{
  "n_layer": 8,
  "d_mlp": 576,
  "rope_fraction": 1.0,
  "parallel_block": false,
  "init_std_qkv": 0.0398,
  "init_std_up": 0.0398,
  "lr_mult_up": 1.27,
  "beta1": 0.95,
  "lr_head": 0.00941,
  "decay_shape": "linear",
  "z_loss": 1e-05,
  "train_tokens": 267800000,
  "dataset": "wikipedia_en"
}
Each number is 128 + 24 x the weight over its row's rms, rounded and kept within 0 to 255. Layers, rows and columns count from 0. Numbers have three digits each. The size before them is the row's rms in percent of the matrix's.

# gate: layer 5 MLP gate, 576x224, rms 0.22, rows 414-453, columns 0-111
# up: layer 5 MLP up, 576x224, rms 0.227, rows 414-453, columns 0-111
# down: layer 5 MLP down (transposed), 576x224, rms 0.172, rows 414-453, columns 0-111
gate414 095:130148146157081142107159149122128148132126130156152143116136143109148155103134120116136109162090128114125166128137149149125143140140126117125148165138136087149115162167071134141188131124145156112161081105138136101098133128151141108148127140117137166130092143104062174116122131112116138125171134146126162099120165116125116142140118173143
up414 102:133147162128116125132167130114095135133152147111138093162109115132118110107128130091097120151127118154164129150122152111189163118086131134155116162128132109177135123130137173131158127113140125150159155137127127099124132123087115166140160103131151183129083120099133108140135153117135153109176154154148145170143133115137130137128140149116
down414 109:155140178109132183124165119134176111100143135115153132129155123157112100152153078112124171139113091133119129101142135101117123133153145148087090169112183140125143128127114111154127112144111175114099107114110099107102094172107096092137117158096119119127118101105186133093114124115115105149126099123174099096111105127100138150120091111086
gate415 096:087144120100137168136108160078130139126110183079115133115139158101130098132122165136127095109156071125173176135128128153115118140110118155139128092160116098143139142095153123113128174086121119169135136136146124092123154136131118132154101131129094073076151106152115143127111133151124133130119108138137119111118114115158164103121138164125
up415 097:089147108099150120080141157082156154133144135097160129147126137141137132142158093128120112107116157131130141093108145111116092173127146132118185131148110119117101131112151135116120130149133124131182103088102112164127170149161103127118109134125134081146171098140121184134133135111144115132123140106114104137185117108099130121101174133116
down415 095:105159106124141135102140152130142116139113134138132134135117121118104097095085084100118125128114150133133136101101112128116121138165164094122139140138123142148155116115165135140120126146131099111130085162110105154091168109143098090165125177129107105124177070125138152157163132132125079160119127117143102113125137140106148108109146132088
gate416 099:146121151129149119122157149077101120123152106148163128151126093122116111114144117129123135184124148157098122127153106169120130097177149125056159175097162125149128117183120137123104110130166178102141125164132171146113090126111146148195133116095130156117102138155104160129112166164083138098124119109145098136124151133143129119112128114115
up416 098:116063107138134141132138144094132128136129131118153163098113142118133146112084137166116130086112164135139100140112123170126132140143172131125106118086144152111124138139157109144142116070131157171119088133151150124140122154107110101149117177135124137168109083115101143130157142168096132133113155121102121127119163139139137139136126059121
down416 110:126111122152098139156111147124155127125150141106155161099134144146133113156128103149157154087114158140134126120113174121122099117102110091149166112106100160106158125135118143135109090100164109120108110121146114142197113109111094132105071093132149145178119172095097157135171109119097145119146149129112152126140134113119162111141134118150
gate417 104:156107128102137137115164134096094141154117129151158116158136115187185100129164121085107139142112101142098106097112148094125117129093129135063103130093115122101131131142129175157154076110134103159128125116173168145105080109080101108123132160133150142117150125115136114159120147138154140092143140119117110097104164105118136148114151178142
up417 098:135137118097140151139154140160112162127140125122129140115115138148133128139127149147118121135138203113132135073125148134137130156103126082091139127175121143117179150135114109117149121150120159112150132147168142095163111111086125132122181134094162126118113184172126105167114093159096084117122114154157106118175140154179135146116161127112
down417 105:143092131174124166176124141133162158140127099084148082120164124101097161125143138120114175185151152156135159156128137123100139141157148128131064108130131117108134126147136160119162127141125180111121151102113167107074130169136131137085101118131108142108136117144110063101156121141124180139182101147112144127128126154118158125153176150113
gate418 098:157112082105122110124127155069133138150153136094118133122116087139117142077100118136165110129131107147181154157146109099100097106155110168149163120147144108117125167096122143148074120161141142126139162128132144121101140138140125126165123134134134105121141143131118123092139129150087070114127119161091124169108135127176129073158141154104
up418 100:142149132106150055104092141116124115134168145091138105142099139113087140083143135133141119080131126160156147157159099121103136129142100093138131116131076116144097151127113126157097108125177148145136162116164130116110114140147109146140154177118165119086127133108104146146125139118141120123172142173098111142094117138098097110142136087120
down418 101:095088122126162083111115133136166147142117144132102148149119128153149133096116127093103132110142137164096129150110135130102128109126146097128136124111162130149116136100168120114091151147176154150100150149135107136102141118182128127099085132141126146113123169148115135094145143083072112117141118183148117108155112180121115136123118127094
gate419 100:148168145123080107144142119180128145093123114120113107121165131150152131123140167163125119123106100134073114124122128115144118168065134131163119174111142155135127148156130145106116125165106117128121104160129126150109166117107103154118107132111156175067165105115174096114160140165160142117139122127092098140155138105133107101092132108119
up419 102:122085114152137128124111146120146152094138103072114111152140131098094101127127169101129096136125159154133115147118085094094121110130159101114142107111102116101171136174105144171169094123154120048152181136117120107170134159133120130126161120160153093168121122142136159096117097127134129131123120149115111106111092111173125145132142130148
down419 102:127085089151138124127112136100072147118095119141135130102142121129092108095149101076127107128132130145170148123145119103133180089165153155147097089132139130145167125156145128123156098136127124150177155142108125092157115097175161162116127145136101084164123141122150148132173166178160082077127130103098130151149120127133124136162160178170
gate420 094:105146107153130170107165150106108151157140115112115151125122157137131120134111154120136125094107169136108097127137115117122141136126136133139115107153114081167140150120115125129159127103082155108147103126140122103100077142110168150094128165119092158125124143113113090154092160092127116130141094100109076119177136116093159182164177099105
up420 092:182116110102107123165113092098098120122145127137092122136110159159145130153117131071125128143137145158113125088117107097171170109158085125117119105137078177133104091148112141114154113141142139105166165139159143080117055136136133126113106155148126135127128162167120127140159109138162112119139163115102107116113116136136132117134147163173
down420 096:112131167166104115152146109156145154139128168131102158120107150084137132118100167110135151108164120071139122129126143179118114133113095149113094079107158150161123137123135118093134139129136129132121179132147066126114098133188155121109109146105149119135112167101137124161093102080103132147125124142135150103101135179113120126097091085097
gate421 103:114110134077116160145109192110130145123133121129137100127073107144170115087138130115132134069131139111125144166135134146149126120140149126133115130128096111157107164164096112119112125135185146174153110118103150135110114148194103129120129092056129121138101138137091073110136118119072140134145161105100128116122147144120145118131122133094
up421 100:157129109150133089078089122152120150114150175114152144086136077151090157088162123126147167136115145155104137120193124105138137120058139122114104136145139150136097128117135152135078176120101131101127113173162140121127121142100153118102170126161152097151126160109072126105129091106160110121142124132110129083103169142127124137122137139116
down421 107:148121113111154125126095127165114172112124124081149102144136091124118158131139149112114141103144145118135168154135161094119148130142087144140135140127129171148157106157157147132120119101108129106110124131180120116125086108190100143122115138122143055140148163150111116132141124088147097135122118151118170092120157117141086090138121137098
gate422 102:133085138155098116133149114109119163132116134149111121150114178136139173162107091108125098131103096154115062117089155126121123135115144183095176166093138103134136120142106160154135137086157056153124137128087120132161113152062141123145135120115139133130142116145121146157154137125124152109083136131160106078144132129122083111143142114174
up422 102:091119146084134165146121088113121131165128100128114091106118135129107139085104168148132080070149147127169130143112145104136121142098130151145140167074122157125106155149160151114128128090145108152163127128144091102129139139149172114157086137081105136141148105091173082160162145123131122116106157083165120135121145110141132106184124168107
down422 098:115119179107133065148122138103162130107129097129097114116156135115112090126171133083128096138140128171130132103063130108146048129092152107115169106115138140100107130136134157123155126138113150123135187092142088159106154128103104115168116134117099111142150166075117150122144163154118146130134156108171160123115110160116143111141119131143
gate423 110:121164114163128147136143167117124133117093138137089110091140098111090167150126128120127120087123128108118157130153135113113118123112134116102135106153130162087124152117136091107133098116144127114168134179080129139122097181089142161092112123172109127091138135101136135144087102137145110154154115129085114163121167146126122156128168132151
up423 110:146137105157153137146133137119135110153146105153114145092126127172151160139091144114133151140124107125147146153128142157133122122086116133134136129159148123143114165071166063134107130151108137098151132155159159144166130133114106138113148140139091104154165107078092159192174159110148106111116151121071089118123142132136138103149143124149
down423 101:095127131110093070145131131094143120160099129087080136136112119136128170091111127071115159096144115126170125145138098128109142100118119110118171124132087120118122126123157118109132128076116120070153153156109162131103179155091143122126129111114143104129124103134112138101137135109134133121124150077106105147160174120105077110121168131203
gate424 108:129141143095112161125103085142121101113103133141115124140126131125117109092116159104093119115139158070121104150134079114106108124123130147117116131136138126167146126109123131098167092125135108054160131128150129107142154189133130111135131126116089137156155158123143111124120125155161172100155130169098131100128154110127097137085174133117
up424 107:094155135107064149068131105159128119095115129093130140094139160171113133102116139145120126141117134106160123156109117140136188142128082141106103103121187131109091103082144158124132122129135125149115129132107108121154130125127103142114130151085156149105135097123079126076109156124147111151092159137125131087148159139096127100147135151121
down424 102:141093142137115113169097121180121115149122130215151114149107121159127128122094164085106119136111122100153116155121107118113100096083133111133103114142120118172150102127120123128134132133118164106140091122131165156142118130120108117116103102074133088084141137143139108137155118138118171150101148125149116140110146156155119144130169162107
gate425 098:148147127112113139103141085138068151104119095116128132124133140123122091133127137126110154118114129159140069167123113131121100123159159163129124115124177070156138150164115170114112123086101134127110170145103139111134125129177176153140122125161143121093140074143144140106114172081112133144115100139077150100125128104124137154090153123109
up425 096:133125148153153140090083121119109141155131152130094100112122112118117109126144165132131114139110113109126165084115141142091108165098126109097109135141161154156104151124107157095127152129119137099118112115131107170108158155106140149130084151112149173138147156113152119096148127140132128139156140128150129078147114123116126150133069099100
down425 097:135125113190102138137102106114122139091161095106165098116125094171137121114172094158125087135118134122132158135141123098122097127096091120149111152100115154155129101150113137105124102113141081168138151124119126108120161135166155116102116086134126131143108114145107154128114171126133143068124126112126131119125110140108100109108130143124
gate426 104:099171154127162120136140136115151134108141128108086136185114132158133117097142176100137108173116147108119109162117142134146157124119119088124130110095126106158126137188158104175119127101169198091131145076148137118123093111112096166102105108129129107139103115116170136107134111122112148120206111149158084139160110100149115163125128120147
up426 106:143116112130111128150097158161157103124163130184129112143180122112114113091153148087139136070122132178107163126145138075168111077080114110135118125152171108118127153115137099096152167100146133119125104102136129140145119117136092092104128127147106099154118170154101109105127124141131107126109164097126154121100109148117110146118161089166
down426 105:152161122124096119081128139092160143161137110143129143129137110110101116119153133066095152100140063148140145158153122150112150168144105135127117084130132126113110150091132133083096169125129157125122132112137142119150128101120161131146125118148149061194134108148116170147129117131148125146104140140092163116119130097129098124188185124109
gate427 091:141142120119143131078174139141097144162107126134172157163108164102145100146138126145096089113142086071130132139144144090128102135108076115161147179127096143132148126125127101157119138129123110138093074158125164081098138145102144136130153093139186091139186110148158152122102110138147134130140157134141170100144128122084147133129154135128
up427 101:130138150127128124103134160086106110117135105109130131165136131130168123155137102111125121104155120108161117093111139120134170148121081161136132099138096132197097103127118068126169090108117107151139092170117086109180139078163110124093158116138142101122162138103159140113164164097141120129114116099159156121109146157132136131133151109165
down427 102:120121127071132112093123157106109120059128125141139165121197141158139108143151084129162129121114163155129103098114096107108104113134125135142127144140127117142126110144129127147118121100137165119097150152086119127168087135152154132150179124144145155144154109128121122170131105126114084166100141161135143119129129094151120104137122139145
gate428 099:167104080117120085174132136148120125126087093100132122142136139107068123149168156117140151060096127146097096111143173107160135094146093149153135112127136084109130149121122109115160143109151092143123108131087122084129181115164127083140076115095147150111158146118133166123169099132132118135073123131151107150193135108098139133116139132095
up428 105:101073108165175141116165131121134160110144145127156123099139139109101127115130151128119115120140128142078117140157124122124084103166128122160152140084101111099125144128114122171161137108153094169094122130150149142137161152133103114134152123084134121112137153128102133138167138157134154132097102110127130139136087163146138143109123130101
down428 107:145104063156170103127113117144139111119144113118129148121106090105122137099120124107117122126118084125075126134081126127113118114160152162074089150094116131102110081110081100118067105142142130111138092090129147127140155096125107134136095106146128110136124103147141135115132146133109143143117110117124096113151113096132110141079148120112
gate429 102:117098152094102130145083146103081096145163158117137143121106104145121158165138113151148148132127132167159141119120109137111189090116146162149078086115126133175147154087123170134166079147125143164172120087105106099173131132126165132142125127121122138142130095113108136102115113131135121112105143162092102087141074114155095115106127113125
up429 099:157134054123137125120161085178159092125113181145142177114149113110141124102144154090151095152138152163152130133143142100138093140110110142140103168105128100094117100153126118145093135137163063127091137157106129093103160099135127106095144137161093076139141160151133124125139125171145131139154131153174118112113183160149130092145094148119
down429 101:107100173141109080138144087148155120113137139138123115137124168148091126133142136118117149154151142127124114158158115103137109178117124111173173108107109137107114093136144128103106125129144102125088105155090138134196138083129135161107135139157096109117100130121141096085076158125157187148180140157162164168116151147160110087149150143120
gate430 111:123153141158087118128125162125146124123170140130159120145160133143126127152145161129130123175096106158129125136145075143139142121099094145095122114087117119160145118165108121177136120119085129107143141153121188093109132088133114099061124144135104117131108127148126104146125194137159099145207089138134100095112152133125111116171156144157
up430 105:162153129151133139122154125141133131129129119135115128128114103144145104118113128152149148143105100149112089152156104142115157107108113103125110167142153119106127136143103124126105060100143096106097138114136135157095072091117116144155073109105088106149137172108120120115148163040130127143141104143098139169121107134136130136129129148151
down430 108:129145094132137163163168147092145111126130168127144104125144118116116149088111186122100154135138099122175159118107143125122134146129112116131107135105112065160106127134180116186111093141141109096105161186136159104116135107100115096112105155081126138135132145177123076112110108112138162098128162188127156122136130122121094116097112148110
gate431 109:136125147059112087145113107117144144108120112115154162139111139165086138110119142098117123106123113108085115154120145142094121156136131111125125111131115126108119172172138160140090133141179182135154155152150147123165120165156103070126072168060115087135150106128122141104111070130121135148148120124134132116147113101112118099152137135125
up431 103:155100159062114099137167170135112136082129091123137137140131147102135111123115142106110141150088102132128155120179118129079155139150151101109134093129133081064147149152151151156100154113157163120123129131125158133174097151135106089119110108111135103132143115160107141107143118122125142122144138148109124118155131081144122101152095128104
down431 104:165146139067135126151146108151173148102144111104144165136153125107092149139099134113130128133137138130119140117105159156103121108110130115121120118129155121141098153122093146121126136110138124166109118124092132133127156126145125116187079129142132102132132135166111136118144153140153124126144138105134121113135142120115133090149139172133
gate432 102:146101121113100093109163162114115097106117131157140159102139115161119116121168107125135122145157140169124156127131110178105142162124144126128138119125131171152081103112096094122119151137125084129151115146096131110157098131111125116110116113182081136080111101122093124121096139152136149124123151140107114164152076132102117184154163159203
up432 106:134172107114145138115112132066152150135112126122147169109138129113099125156105154133131113158131096167133170148095137113155135172127100166083161166152155099137131144139174144090144082155092143100188096136123090100115137121139124096128117073138155141094101105117181136143149117153083116100102154156123131156092118164154142117110112114160
down432 112:103112126080137176134151170109089161098120127112162083140124079159143118163146137138108126151148136171103128147081152132152109141142108120139150142116121152140104129145136122098138129134144135106143145111094137094130160143132125111125122082120116152143161117148110163170110120102126179111112088143124113142102117149120167114108185136138
gate433 107:103154136107160131133167145145124145126130165098090143166107117112146135125138156130159126133113125112151114130114144106125097090114121133177173102118073111120136158128116146104096187077122176125110100148136139097112166119174104113144092095127142148133121133138134092117137126144118151104129156139111128096173177126117089169124153108100
up433 110:102149117174150114147137150205147131109118131173155149095124135158132128116148147153135154146129090184074128117135121115148151106102124169115143151155156140106101127141110187114123199118118100123123138133144099117123145153147173148129144115149089105151097151129139156165159136139132162147143128119155130107093134154163122085136115153112
down433 104:115117108130121145157108127142091137111156123132131119081070138138170130130100088139123132144145160144110139110113111121142126082110125112111124108134153119157143127155116115161118080096152115204116090142135153127165128140079099143083105158139126116167145123119149125190152155119146119125148109110148156142098113188114111076118149177182
gate434 096:126119155105089147129137118108102148099116124115138178146097166157088127105133153145124126161126106138106150114145143180136173130085114138127168130174179130121089143119109136115120086139111142127146165109131155151181114114112133103091098146137133136134134112116173085140137167102117125115118093113080110116145116150160124125147113147143
up434 091:114148109132125143109100126110117130148131110123120082143137136104128137175158132102156098118144080130132103104143095122099110134089136125131087136131131136162128127114120137086128175188121113128109092110075080125093134157131115171122145137104134129143127125182121139163113108136105145119124129105164166173162114117087135151142130111108
down434 097:115141105147172119152170144155149104122127083119135124140096126064118140129167129112096084110147096082117104161120120132102100125144146095146095150130129145110113133183077111119124156127144121143177131127127069143130119095154171155140131106115164164082135117124106117151127120088155110134094103159143127131096125125122136153142132108084
gate435 097:153134103141090152122179121167131125136098109130160140154113126133118133144107134144121146141150127176148149101134122137166097155130125124123098127121163133136103128116154115110099141145125112127136148157091128120101181151146180145096098130150099133129146128098111122101111107150144092109154124143152131106140137121155152118159158079144
up435 095:105104137130110128176132173137172167142166093123169171108157122103109127148099119125122140102119128110115147148106144123140141129133112113123183100111124135169084111108137120159122078138192122138100134120121140136177155138128160150154138101127127096101135102121091095142159160158118116125112115150154131126127128145104157088113113104129
down435 099:156144104083092146153137104154107150135112106147145128157117115103141159102119135134079178130131124116152113141114150097156091158107154120128085111100130126113088144170102135117158125172128107130130131138105141138141135121145128103105138120126124122090131132120157101105093138080060122108134135161135099071116125089127134121163102114136
gate436 093:140134137139150128125093159134122103126147145126188107134143095108136088185118147131148129128112127128098107104154141107110130103114167129144162111139144139093150150109142166100156151118086144132090114121161115157119104087117101161086101102144143155125138104161158116119160110146112146106126152113099146132134133146135109147141129167112
up436 099:128121130112154143108102156103106140091114092114184136163078100138142114115131103140136126117158056170124106131135117120120108105104110172104100104098093118123156167145101153159171142130153094109096159102091156147168130122113112128150119106139128157119073150125116090104133113166159132130144111131127159155132104092112122112135131145073
down436 097:115129129122149160077088151089115139104114140150097144081121109117114144172127116133135124140104160126107149095152132133075119131121119112111109122164135166210143141141126146111125120123132120136120131086107108113135149163131170153164105175145114148116163108120153099114145123150135116114133126134069116094143127099137130133131161164097
gate437 102:138131118106112140112146106156119121079117084145139148150142170101138134091129119152135158125101124121215135141096190088150142148120076094123117105115152140126118149137134150216180104176150112138116109099113172148142138155183122142101123134130098105112114133120098137125102111138153129110162156118096127186117163117141102152130138178119
up437 101:119122106137170122145130138116091145136119120135122147122122132120150106141160109139189135185163140127128124108123122106110151158130089128159168127194107092126093137175105113134138110171171176113147133115138125089122135103070161092127160079122125106154138106061129137150112166145098130099150143098141122135120068146136106139139146146089
down437 104:133150131089120150123116081101125154102131111082158136099113130117121118128092137156099176133085133135124124125091120161132173111138115079092145120129098149105086124141119125124105170109172111162098107117113116149133157106128125112119138144199150146109154140133084178127148141138090120117169181084138087143114095150114136104090155108173
gate438 097:147118137156085136176091196106133094120126131141123170113108130149134154151095157178122130171080089134111099111127108100098144132128168153107148102123134117179155125115117140094114177122140126109130139122123176134170126117129143153115108117140132093134164151141131095170124127145145124141113141166123088108147140144127165128121171199113
up438 099:111117153072139137138106090096124156121074145114111102128137114131057093154185103114122117112144136093172171168143163117160135121133145144091128136138146162124117127094083138105144117113124156107101127149133102121109124161141111089087172104155155166099092128103117112071153125129123107153157133117114182163126107104108102112074118086164
down438 100:131123130154147178165123113108151154156110125134075078092119123119142109143133157106151127121117087096148118122128117144125153145139124055129142088113105131101104113197167112109103111123144137162160123119117136083125100155145143120149157118153145154117117083137082131089129176108099121167195093138111127102149105155161163110109137094118
gate439 095:109141101141179109110131074161143111144117144079151105134103090140104105153159134164132128097153124128095120153159099102174129132138147136164066159099128106129142154143112148093093146112123137100144093131113129110126172151159164100124099150124113143148146156128137082155102126097093155142115139124102127168138112132123117138112126137169
up439 096:089135128111130110151119126119092126115119134108091149151178099153129159135103141151115162073127144140127130131150118135096115126160151092106116149130102116109105159142147158104049135118132105127157115166154125151105121128167150072113143104102118177110120135153140129108124117125096131087129180145147112133109112129150120119136120085136
down439 095:112120094101203111104145102116134139106119140135162132102135147126158137120132122115094174153152120148104119147115120119113118147122159110141140117073131127128126126090106170059085138172171141156148127110141090141128138127115139148137192118160120134134149172099127110137098082136121077172190126133125082133127109127174142143108139123126
gate440 100:117131135152124122138084140107071108126130135140158120121162098183161155101119144101144094196101091108143142109173123096118119124150129113127102160112122141101139106098118104158169131131122095144070132102148158152104144139109124116123099142127123123149147167103124176172161130082150125133150080138125196092186099108128133108183151175112
up440 101:120179087138123121120091115160100133125094180160102117079087154123136133137127118112099128157105143175087120169119113106174097124143079143126095108138113104121117158111151105099141120126142151139110120114145134120124156139155126128148095148132090155130119153123130111132073102173102144112128083100128120135142174148082140127127111126129
down440 102:112161125118157142135140129165102122142131064115184170161124130137122081114121110119130095158149094135100184151163134120119153131130091112102128126129149163130068115054130061127134097068168107146155109131129110104126133151083101140157146110121142094097110129147137142185138171139142138156112151109111089152143110123131133128103157084107
gate441 109:177105135103138093077153120104142136156138120138129123101117126120096106174153067120142175119152098131135102097118065143144157152125125108099168127164112108106095122153140162144172124145132116140133184123083126122162166107155133099111153138149145156143102132106147116065166169140135125145121130135135112104105131104114093093104145125063
up441 109:134154086117162139109137080160156133116119125106118145094153135134139127200139134129094121161115115090132078079167055120113130170099091125117175138172145146103105114139098165103160141149126129157081113104098145129118131132145123148134111134132143137153103150148115140097128138090123124130126125156077126106151138120129129134121152128084
down441 103:141107119137150106164161091096141129066114093120097084106128146125164086132108132162132142090113106102096144135151110138156128123171141114090116094087137137118164171096105163078121111122150128115108125125162096104143105127106145129128168109103104119151129123095148108133153136111158119149119123121117102085126164110122084150142179159151
gate442 116:157146114123131139126097104137131149065150086119149106129133123165113118166134123151113136129084097123113134165122134129161150093139134142139126114121174169111112182151134112141130128158109119116127133117127088098153128087118086112115157141107091131140131135147139076168118073083140121121093120101102107129124132152148115139125121145145
up442 102:170132070108132137184135157096133105113149113179106103148115125184153118148110157126121113120093115152144083084126073142152124113116116091120124141132125160118095134150129100129123125136074093132148144098096111085157109161129109142127102167103118117163174110116132109177111067123112131132107159099113106166108146115189100115121090135149
down442 092:129155151131129171118123106167068123119141092124106135143158122127091101155127079181123073139096115126135177135123135078109114127167133106104148114095171143121091174150143162173134111122134087120084145102149104125134103144136126128150156121132118145168104109166146114149131084148163128122102131138115109144132099145126130176155139148133
gate443 101:175155165123095087113104121133134105115099116138138111150119105100153093150089154111130152103086108093126125163126133105117177149109165108108104098101166108108128148116149172123096105135112115134144156128102125158127117130100116177142125144086101142161184080161131159117114144126129099128124125158158106164132111075149123156131149141140
up443 095:102144115121117122147138128092146129135104230120113146175120145166147164167125149141181147171133146111117122188148122184113104133143113109150151136105153127132122119091137157136129121109163110103147142129099141169083127125116145135115123107145158155100094162142141115095144130136122166140172082106161130117131129134150152129131148138101
down443 094:107116103100095087107136128126141161120113128125169136119126147123120146122081135115101105137107117152167129150086139113060107136087097129131129132154161116128101159113158129115071108149129143139180143122128151138154169136112171114148128148089133175089124127151123137092093121140102096143137124143136117144120138143120133115153135131114
gate444 105:145083110139151119122112112142142144150129097154123132110128122173121129132143142155134117130061158178095161122101162121109134143123095174157145142114123131109131136097082127136131118107109157133111121111136126102093125143123144141068137164117144152170146088101139134155073121095143164084112131156116167104144133127156122113059148138119
up444 105:073113094130143112152111163114081141157124125129171091095125129100157162122084098137160106124099096065134129193141122133117138130119099125108151107111100114106168096155109103135144151153115125100088135091120127130106096154127152155128153111142125121136132178096132117123110103120144099130147130172104120101159161111170125079117141118121
down444 102:108153150059123143167114118131158100105114143163122155122094126128131115104104151118180137134164104100137100164136145171159113193111120111098160168128111133157147163145158096135141107119137121127115106123115112140093133179143160136117118140108106096167116145135161131140123126099137110087117143125119070078146118128119133119132111133160
gate445 104:124156148134109101120136137072151145128132107146129131152139125157124106102136141123158152103133113152117165068167117159155088132172138183087146162121087143146164100170114111134136054134150117041142128091128149146125166121150183133118144128118141161063102140101144122141104085136142084159128127129110149134091124089092110110127127138151
up445 102:136114108134084151131131127141131158125133112155089112103149156090163145111163099154114115137144087134120130095119100114100148148157141089108143118108146116131099149137140141095124144126161118134105086150121120123127115133147104127191092112177104128156109134117140150122095100155155141123155121123101142085163086138169094091132163134131
down445 100:137081111149105120139116183141121134155135135104099141174154126134100139120127065114185127123123115153115147102136166115097114167182133101107143080127103138131120094126099055121092114162136142115104090113140135119161169128117128078113123077118128132146132143088154150151125093140134122123153127136151163092140130098133083137107129100140
gate446 101:146129146173114072138132138122150114165075123158148132128093079106132124152122155107169126111115094088141175120123097177124165059127107148155127123098145104128152141114099129143104113099170139150111142157161144108118129162120121135112129126155140157102158119147170131108157121152162165134131113113153113140138126109132116126171126067150
up446 103:127152074115164148164178115137163111137108109135134142089142108118146137179150144116160115138104100105154135144151116104145158126140129147117087100127120123148160102122144153095107146163156126106123137140127170107140125113134140149131127160128162127125092114126115129123132161153091163171093109084178098139192138139128119128167104100108
down446 103:134147110127102088097135104148120121100091179151132127153169165092120130185153112128113130150114088090116134096136136105138111154108083125125123117132073160127127126128133140134138107181125140127155162164047130099167129122149138138115153077157102109137114095117108125146132111161115137123135128101118119063136148143111079139126134127126
gate447 100:112168096126108144136141138142102071093121103108192188112096116128134120107133099121140124090132119125086133099122132159151132074131098122112156152145114154095126140133102088114124139105148091116148155149136145126065138143118118115126134124112123158163151134128122136138110106155110109136115135126109115109177153152163129072100145148172
up447 100:143119159144125099150114139145133112162166154162117122112144121102131158147123100109139100147178095148118129114091180162111144170134090117134132118117131091142132112116185162103109131147120171133142112142134101116086119132116124141113153191116134134134113134154136114085133107122081129184138166152121135144097116108163156094191086107130
down447 102:122097156082120097129108088109138160151085078125113109109128144120131127141140181162106148153159086152149113154162107134124117153119118139170178110126133161116148098093133128150099132120160133136098110155146113144126122102114116167104108151152152129112105157116139128135118112120111173102100137097128144155119131116119128174151075121100
gate448 099:161117155135150137155144173195149140116128118103182134161141134127153120134138100135114139118138119125142130130093113113138143180169107149143143110121112126126166163135117150122128157172145104121117083125142084141129156121148141122157143086136176119118138120106084161140107087132113134130134115114113138139145153084135097166164160112141
up448 091:124129099168158073114118149141099107103113116138168132089103134115121115096142136130141104131112131096090127115138155086149110133126132154163148131122158175134135121153127138154125121088113147092116142122134124116161129158156122153161155139146109115124125130132115109133108154147137154072142172132103166091113147111144130154116111151170
down448 100:126146124174124168150127113131105123154119108078146112154138140108165121182131096129127097098115090135141106141103147163101146136157108125123128054133067129147131097074121133120131108116160124105090116124089149152123150183152081161138095112087104128134128147138126184112084142088164119078124105067106110128134125093158128103147130122102
gate449 099:172127102160101127103152149092113141145125137142127136105108122136139135105121165092098113103128139121127145109130118121134138164122113147155122137114153088149158155123122092126134120115144135128158147158113144136130082134144117163109129109098128142140135147110148173153119102193137164095155111098126110136036138156116116136132131182105
up449 103:167141140123099107086099146075100127119123120143085105120112142152189133101114089137091127166142082144162127132173162114112157135141105133096105118128171086113126167099129111062136124157104147133122134185109138132134139109121147096109181124147142104081113130143115103091122133109108164123131125114132127133163159136154123166155143111087
down449 102:181119118140137086146111123080137111091122125161140141112125145117184165098136140125061140125157111135145103108107132110100140174125158115202113138140156161133107110139151110098105147145141114128198150110165145135126119135141159120099145140122142164136136124153134161120108108151118176162157132128133145129147106128133099131148113086098
gate450 094:136152132128128147149092109159097152100122080141155105090072138146135104151149124128114096105119114174149124157083109105124139155164092157141103094103104143146135144158132160120136143098162148106104161122094142116109127110131146104097101076109123135079117181154155132133114110111146127116150070143113117110116140107131110099114125144140
up450 093:170143110113141121115105112145197104116154120163124120128115129094111104129123150144154151121125117110129159104112095124108151109125132152145117146144144140119155092088144088152144091124126125139143113110165157118158105155114170092163095121071114154100149128128149173095155136105154137128152112125124123080146118155117189082110147126134
down450 098:091144133127134143137120130124142149144180081116103117136104109123116069139118119128170121141098168144124153111127108120158148115108169136169144149175136159122128131162120107183145166107125107107135130098150104137147107119156152123112116125149109167110123172110132132106113116134103107128159114146112153103071121177110186099161082181120
gate451 106:098144152138132131125179089132104160132108167139129105144163102130119076100120095117132119145125113133163100126143124147116165121158135141131110146118137113200128064092101128129116104112135160114145147174144124073139144102142133165132114080081138133065122095130146114144111162107162117110143135124139102171154148126156107131097136132087
up451 101:109133136099135125102127160128102128165104163101099172119132150114078147135087137108103172138107146120089107161132090110093080126155184129122131144122163122157108157109117072094141136135140123154161172086099124124098070126116127141123097126142154084090123116163118140135117143108075107113147131089155136082110124125133186187120119099145
down451 103:121139113096146139129146100112146139104158120154102114150131155155140127154113154120165075086145127120097122121070156172118136140168094128141078100119144154130164097086094076112136131116135125149093154130161128144150084078140141152122097143152147137157152154106124115147115088131155151106130086088165124142140119119108132134175135114134
gate452 102:124132128115126138149107122088109100110148099078125160154150116125088147149082142096147088088134141108138147142124123137134105151186168124132132102154162117153174149122096154155166135114121119122167133110126128092140137120124183147161103102102155149122109112151156112160117115111131122137106092126095100145083121114185086157176138153137
up452 105:135131153152144134113143152091180104120106138124138129152176137086132119136122141147125123137099148151151146106108082133090135103103121115112081157162143120124081101101098117114128106169171169080116105149163125113113120133114163174111129161133112120106111111091109147109164138109151144128130109172123117126122132147125129112127115136115
down452 100:109113142112149105088142151151169119104132149113169086113097170104126104139108139124124096141143120118120120108152126100113137158084160116142159128136167112126142136117115110101141140121145157120132096109111170130117128120112118153099144126131131129105104114122151132174119118139143092092154142099168162123107111097160132150127116113128
gate453 098:137121179127106129117130119062143086136131116132125138157113187099135158159125169153167154141123146182168128133180104173144144144112117099148115121083091139095092114144110142117153098088116124120122102121138135145107119116107129109124086127152142123138131138130089109139124148128084131145115107166127170138145140118146073127137137103107
up453 094:131115148076120098118140155157121103159132121118104099127125093097094167117144129136107164122168131140121102141093129100128142130115153137133160147128139124090098130106139118092126158093151107118130168105145136133141119157132142099126140162134118135111102133096112112125086087158097140083143134114114105104132131142123146110130131117140
down453 092:144097094164148109121126121146140140121102108158147120123141149134117111114130126148132173108112147138137137140156103157161148094128152151182157167103154118155139144178118166107112147169152186139136135133146109113131123096169112110111140170083166164125127141095167130112131127112121145103149201095174138132103105103127185113130148159123